{"num_attention_heads": 4, "norm": "layernorm", "parallel_block": false, "init_std_qkv": 0.0442, "init_std_o": 0.0, "init_std_up": 0.0442, "init_std_down": 0.0, "lr_mult_qkv": 0.4, "warmup_steps": 200, "schedule": "wsd", "decay_shape": "linear", "batch_tokens": 32768, "doc_mask": true, "train_tokens": 99190000, "dataset": "wikipedia_en"}
Each number is 500 + 40 x the weight over its row's rms, rounded and kept within 0 to 999. Layers, rows and columns count from 0. Numbers have three digits each. The size before them is the row's rms in percent of the matrix's.

# layer 2 attention key, 128x128, rms 0.0906, rows 92-95, columns 0-127
101:468540469510534500504488473449504540511510446522453528507509524467424543543457517484449472602471451561509444422501528498470452427497533537517523426586549493460514534482554500519394528579549516484548523470483465511554493575514480495455474533520537573517438531534534460507510429517502506589505450492568582523510508500471551495488479527466469529520575455483544474454486468505503455454484
099:518529552491504475513476530555560536477492448414503482503518544447489506559558531529457498524501483499459506460589525559492528528505486514415491504474464513471512462443472496593552485418476441450482530453504513495529462503447473458508534501422559503584581513530503488473472495471475577457482487543485554503523522472482564427521502478558492484466562526453462494479473483600502571596526
100:429512512531451547590466533506479468455481507475489503522454596485535520485497467492575474538559490531452528538523461476544499535540497491438574526500497493514440511532560518469528475483563414478520436476552433465457507475474504573514558514497478479505510517459522473492452575461482475518542530568541502515501464536518519485560465484489517485541476508462475503436531511542494442330442
100:500521431473547483436479539546489559462510475505530531472494545440544536505508493542615562492532473564574524491521503507504501476520522474470488506447494472553445502599529419501497500522469537448463487531499516520527441496456504466463553490477488557554546468486551463464572449519452456549545496408481493476468542550490513476440490446495579528397503494501515487512548536491470454569570
# layer 2 attention query, 128x128, rms 0.09, rows 93-95, columns 0-127
097:476492417516557502446540428420538548543472450467477495554564486459491459450494477567500501456537549530511454472465571516523472448479481488438560480513549555628517487540474470473539519522508458486491434425500568522530556499471541474489455519470547577530520596523507495517481491565578459535495512497500512569560508516520504511516505532515536530448491531539505525479495520475443434541493
103:508505519423509566516509494546451493510469546522497531506492535486493450547486515494516504476457469434521543506562495499454534475594511457464536538461479503516502505526603493439418543494490555541467436477464450497535419556493503448451559562506489502467485527578489461473521517473522487505454535473531539555487480518560496475526503591523432507401513538456456555430447531475423512503423
106:566511528512489381518550519508529493479445538496440557574517515471439588542517451462561513484526518491520427528542509513492465492471537621481517508510498505542407548437554537546496466552506473465478535504573476475522517494492425579459562525469561519540470525461513437455522574473476470504499495483506477493497538486513591463489447505524471490512497476543460454521462512427508480527500
# layer 2 attention value, 128x128, rms 0.0766, rows 64-85, columns 0-127
096:522453474514551441527507458555529492567472595603567528536580518460478522536466481454464511481549442454544507441456468529513466476467446487513515484539511462531528566494497408481485476445454469469540503483559508511502504479565487494574483498522495425553528398527527466516554474514499526535450480523455436480487440474447484585535548468478517562463556442464468486512494514538517495507496
101:467499459492460433452498528520460396433453514448499488477577369552482550482473515462536540495495559525497512496497554527429469492457536456550524528509472472439492512556523489488467544506498503466570552399469578510490525514546531517451520499513540427520510518543540483473470440509468546503446449525502490511488454491529522488552515484434505573495581554560526534497420495474510465478500
098:513504550500482558529489521508450479498541508420464494586580432489470497513525544449459520518507469442487459481539459497513481454539506525483470433542521454523505514588455471593559507490499503466478558522469494594425531487511450485497549375451538488556495560538458502488533505469521454508439548486573495555532453585470567474568514509513505535533499488491536491496516464494462523490437
096:537542506524505525489557458424494526378503472473513524477562454467460485528449498496460467508521443536468462465544494555469436421540532477486544471521549525479505438558502514503507548472542500500512473490488509541464424540503550506501517511514479505501478441549548456536487488513499449529435453491544492519506512556565413565483567468477563510592501556471497519435487428524581577508441
096:536491407486461474565534487520443412545389465467500547560480515456514504563535445460483544521477492483519563492557487499519458575501433483515528497542556488446505469590492463530524470531429426530461495505514499503510534535514566499540434480453495491450500495521478481476514512528520551522518436500589387512450513528506506542502523531472457544532494432476456457516451450542519461479491
102:479547529466459498451487485449550456475488473418509500504530477436640520467541517462523496529499531529526527520485469525455582574482466488468476497463460492431519528504482428572549494512494551474458462550476454481450568503540495497451457535497539482642467457473459494514462499530539511557497497497534432485495445532501508516492546453522506508525526505451553466482464434580509556473557
114:459497540442569474571515444494451417544504518539466471512602467447507498440524530481533564490529557488466491492457514530498563428502563534537466512517478521460502514520569520563545386487583500482551449490487565438463500509504453427482501432453501541472500514511478431476443478491477514414499528515427547545481465567488492494498549517523472504557483522500541505515495473492549547489524
093:503573476444494508440529489457483425461449545494440511576483458521489489510441471529498440569536495457502454464581467471493527533515435544531395516531470500484500460491437511427481478503488531412438472627516455512474507483547492475476518510464544460528520541450462555510525502517494487466512510461494478520560456422430448529460476488558545529524524520475519472547451472525548435492485
096:565502520499520550422479492484467538558474551545509504473429476493537407475459533481474532479454423511446479488512440585501477509494537478490539485493476540507587562473498517498545551576473470521512508538568487495456489555512484492525518573447486544504561448485558458483488494435496443537453471608498459545480514504500437512510449441473506489394534551473467466578468490535493482531476
101:470475564462458525465500548572535485489449429485564533538516501518485483542581593525496464537513478474557502469475565527543471629549455499491484517414499450477563502528499536469569555549450531494554557470518517438458496478511498497510463507482447455501588436488463551498524484517468487453530410560449520458517481495472520481497554548502580540469463483536472508485528494516513452497499
095:524516487429501540423474495457432464496532559458510555543533466501492591453423529503518470496514507528437515504549503511527523523524523546564535492473517488466497539445483469536558500525469483506613463491476502539491450480533592490473512529501476516551536546534386476484508448482452499436580524446557497528456534440522479495511522439464534498491444437491528511476472529508549608484554
101:518458574557486455508449411549474518518564522500600482501576501543471437539472509475503456483540546395489453467387531558517523496484470561483507503428478496514532477518491417546531489483519541436491502556468415531507480513465443496541584520496474509494482486490531429512525539433465505486467541465582527494493472522504520554456480480533478558546486502578508503526489489504525540477517
095:517453536496541533499499565518499491482508510558551479422543437508461500467535532584474432499464524421542502478460551499542556477546552498490407514483543523450518507507547507405549523522561526464520491576569556552395466483490491506508501442526459524490461509451482503530493517547486524551449445470497492429506504506491582580489415452501478475481487523509543485531451545509491437459504
105:493480476470491522542483505451557430455546543507493481553485538440538479486495465533556444468524480515448452549491467441514556472490426515576518530472493578527496575472475487501534392465450513485494522432519497483409413463498497481471538455474505394487478500484483507514555484491416464501428562506506502538453456553528450519521500506452473457492531509552404481491499441477548505534467
098:548449590532540439473444540419471490559514475415495501422522494501563568438440481467481507493527471528501437526497554512520492480526536568550479458488531465478491501477536476530456464467487453503515475474475470475537486429501524517497588424449485490531517523449487519497470545498522572501478442495523509482493487423455527516499446552565589518541414523557501546526534487450497463473420
096:525496479425407478504513500541516465500494513493507472415488466529520484542509511468585427526479532513526484564505571474574500500522534476536431470509560481550503465491519434521503492447545546510493453453493544478520508492643480488447464471565492534501486494521525598469543559474534520443506487481505496541502487491437461540561519486453560493476573512492572460431481484456462520434441
096:521532505490457526461577555515536467468508525453491531499521516430461519496494477490470503532560536543458516507463513567468482550401559472486455496547494471536462474516533480510396531516518423538474484524484500483507522439442490544426588421529518535552572581427409475491509495486460485508439533501442471535498410499510498593493503550511511514502575470463502464515528518513511487494561
099:509511578522527462475513601549464501460540511541495488482533581525514517500545471499496543512499553507473527510436491530519494546500500540549446379518593422462465484498495484486446476517503457516487529585522552548363507524494520476552519562486457436527563509516458566486504540533490450485444526429481553478503452512507507528543488518466476439473561492495466507520516505510413512497452
101:505553467528499474477537557530492442524469530529378491506532530525464537450481429555515400471444528499530561526524562445448527468539497505505514548517522571495507502489505474550437473507560507486535533450502512568506564437520446513441416566469498521502443544501491465432517529537484463412578537568461531483465476532494496509502491503515518504471574526521474540461545557504481496510428
103:487465428501484408468536521477535513554400487504532465479489502495440483502546506534449499462444486492561481497526457475510455471539461500508491516510472551421532508472511432480462545545529526498518512556512395519505464561551472527488494484565515480461498504421508463448447472541513462484539519468483575490469547402482454491544532488476435447433551506484627427509535491521467470518484
100:539478574441514501485483458499427557470456603494530478521550497557597448468493512522486480456412515501534471509498576498461551512469464489503494482495514555472437460533505456542529473498484518489471528502480515484516558459546525527563433523589530543508453567521515520502509475510507556453509451467497496486473494556540459573545466512452440420548477570579490485547584559517513468489503
097:448471541507553481541544489475461514574534470510481492533553434478548516477498507497487430536503454500450519513552429441534525530511464566499529464485532522481437531437563500477477595571466541537514510520417509538534519542492486513505490554542480458457534452451567448602506519487555469443526500494475469436517514455540495452555425478550460417435539481419475515516472529499533504524495
# layer 2 attention output (transposed), 128x128, rms 0.166, rows 64-85, columns 0-127
101:468572438476436507466486505601463526501568502425453537468572546509506451477531519540463487442485456563488429496521446406478575475557490585489484524491531505495496467498454481581502534519424496535486463434435453444460549557480540520450514504481488527450508544480475520510515483493496494468484522460506473584517572474537520420540491515530556528559502540517477467493465514500552503527458
099:494533530511438498491459539470526476506506506571484567504464651522530447476514497533508525481511444544493456474489429456555526543506556517543490485492470509586513460516452516525521532450546550466519433448448557510544463575510489458582522490545537504533415479498527537506511546461471549547519561493467455493543479500508488598537513466572415455468505435466496478501535525511486519485465
089:509523402534513446537466437520464507497472532547515482415507487471552580475547482494528585496503485478652443493519504527547511463498502423480477535520534546455515524543486545514492477419406475492557508470513424517467541502487522463516533559528473521491432496522485510505506558464448466556487416493453538502503580423504494458496485515484518461457459478487461467479465498495520440484541
098:417582478535505481534495617501507504570535484542500503510495458551504499510485486523479525546534561500580461518504540464517475515556440511574507571439425450460482546514515538483467492474456520513467537467436513504566599462472507500499485491478521550542480586512501524527504490489435509544520574477484550520501511458429431493508466546465498445397515472506505455575512515488472482504432
095:533414404566572518386493573503528454455572488534532455436516504469474460458497511448489516509526507482472497515436488440491556455559596543474443525476473506516519471520488502504556556408482520508530478493473471498423501481500462554561525489511485531506507522447495494580534544469519537484485468507434452513454499462550473501485512522452503463553446491495523571508486501483431517583499
098:523548514542490476487497448523503489457515462558528522481491502541460497476525481475545555555513438446473438508465531479488491455558525481463542453444524552531410460483520495471456455442540448550490516476504488541547486536483423564515496463361455568459530468517514452476475506434500485529536487517462485545512491584513452573458452460448462482441541488512490463577488484458419504517431
110:515488442523416497509492520422534537468501533536524481515481538585520527510548478520513498499484498527540539532466481480500536525468445533494566452481548397563474464493483537500505579533455447540443462495529454548521537494570552558505527554461501478487494490489492490523527527374503463557517463479569471452500515455506469485488529475531455469471583476498498494475407553504482365470491
088:463463563425492490549474525522473547560452482488509534427464481540582494495516491484471525419484507500521526578511565498461483471500557509510596524490532530544498500513523481456543446524480382543525505540506458499485477453486453472534477555501482553480468503512437469473492487490412457545510500512428479497535532619586588497492534523503465500494455489502485469481450556475417514511552
096:499496576504449411532489554540473465490529498490492539457501441472464590533483463499461505552493529473500551451524555452532553514469473569438499522468492507545479499535488459453512450523546468498484514412461462500480495495571508525520434490468531486517412557471465534471482492546452554492535517548512590619552533525548550482453459576532562492527548497509479508433516489495438484470543
096:493486437429474454512512513495537487421517485486474577473503488576432497535510410510470524474515499528511427460492516461448544493550496476537499520539473536508486500580500462527494423510510492479618470491546444495456460519481526539466534472513495539534477528489495447500480483509664488482458543444541530460543475497548509530531493419536535403509527439452493506536513501507558516549510
090:507416529489473502529515560481460535445452509510527479493465462546507525559578416496451498579516494500557432446444456556463489494472542488491496505437470577508467487476476504521457500529402475506441484526466509516537437553552430481488504459560515476548473572496516480475522552483489489539476452529481438512540461532527380510541484547524495496530466509539535441493470516481424441537429
097:501531455428524474501470506464471535522438541445415536600500542482469540529510495557581518511504446510508533458606519555496521518541532590569491473510536494526487443478528569477498514464439477520482462512558560527541496526525508567418464523502583509491506510523425542515460442533507431533501511484447536554494587452520551497521462571523555501485500513498448541496478541505500493478483
093:527497486498522449496469439471524502486468501468506528501543506500534503532449490484560559506557505542452483491569483465415393503416415533480593500494455447524474508553459460512491486485450469551460467489513501445577514500483524477467534621516571544523505534554474490406476453490511427513558532558506510551520526464481471522488577524569544487491509469454480569525502527503543522517527
096:471459500476476447496475545513412519542418509549507457496535427530477485502538506502480472516546482461504511475461459518473456480474498538399432456554510461446463470423516544585457530473523437516481481505469527515494517514562469533457461544529497578537546539498555493509565536490461475543488520516517476462525468542552517406544525486536538490418445531578547443558480522563543523450456
095:484464482454450549539506508518416512426447568523473467603468486498508461528549518563523436538451555572534535452520463491468426471505552465597525551510470518501497528593537473453476479456444473431480498509551514562529523482478524510511512527529456423507492441570531495431452516486468452523553517462499524482458523499511514501467534490552491491443523555483504516502465472545437578484460
093:555556505521509538500495488512476536503508451505522458606592523467511495432507493546505488460490495500476482512466442569457594464523492459547615542512484415500475544490449497507580476528455491518546519472541522552574545501500463484523568504487537525541505483472519444487444575513559479540517552499508522476528465493536516535456502487596433441544416509508462519546545473510571504509495
095:499549545526544577558432465507421559512489467501452504511518556509476495535509504472509450499476458464490503544529540468475564503549485406542468512476487534550497483540463487531557519458543547492470550510415491556471474529496422477458496561421444475420463492517498551512477463457515476538536497476557498517491556529483579461434488559498416488543416532457561501524509527515499473563439
093:539477485550498504489422401518520502518600487457475502567533461461494501532463552482510476567485517524439484444623556484441484389477464520455532502465401514540544451531491500479556525408497492544478503514479495497493487464506456445477472513465435546457483486504473439481494450469480551500506502487479454446517529477533576482509513441526481561511525520480471484498441479554575464494508
095:441539588488493545533475469529552507533482475461541564534525506495606437467529569516480529507458476416464500534544431530525462483432521471460524419526523482505498506515520538480594512534472490463479411535497512448519436467485482483542546534569434540520491450441510509537464581505566584546478498537530511512537492505512445550570511526480488524484525531598514502519472533506515475504524
100:554491538495533505533455479525525521497571509471466527529512470521623442460473441478510512553542493495453511515531493520531584557484475545461569492447490481538497548473461559473517513471522499467477549422528491448561537529463496459531451539486487502572595489561409540467493530512571543451444513552480436494540534537424551538524505521516509498539475522551526585518502485442469462501455
102:431474501533467504536461567443525419510524496444473546550517516439465474456456512458548559527479496510521497516443430498470479428439489534536566529448494477539481441514527556448521526532483525493487503522574461528521489540544442539457442520483512549556524467450513468461580524544405435476464486530507514523452538462452450482486472478503517603477559444459494524509503410492495525547532
105:491472450512571527519492491509500489448540483491545528486461530480537470555472481542461548552478515489492500454505521528496525513499529482548427528521525419512533521456428482522543475494603499480460550560501535473458427527537507513452483469524506495522469502586484592476496449525424554490459483512554501486425491506435469526481546488504587577445554500645506538464437457502464482489525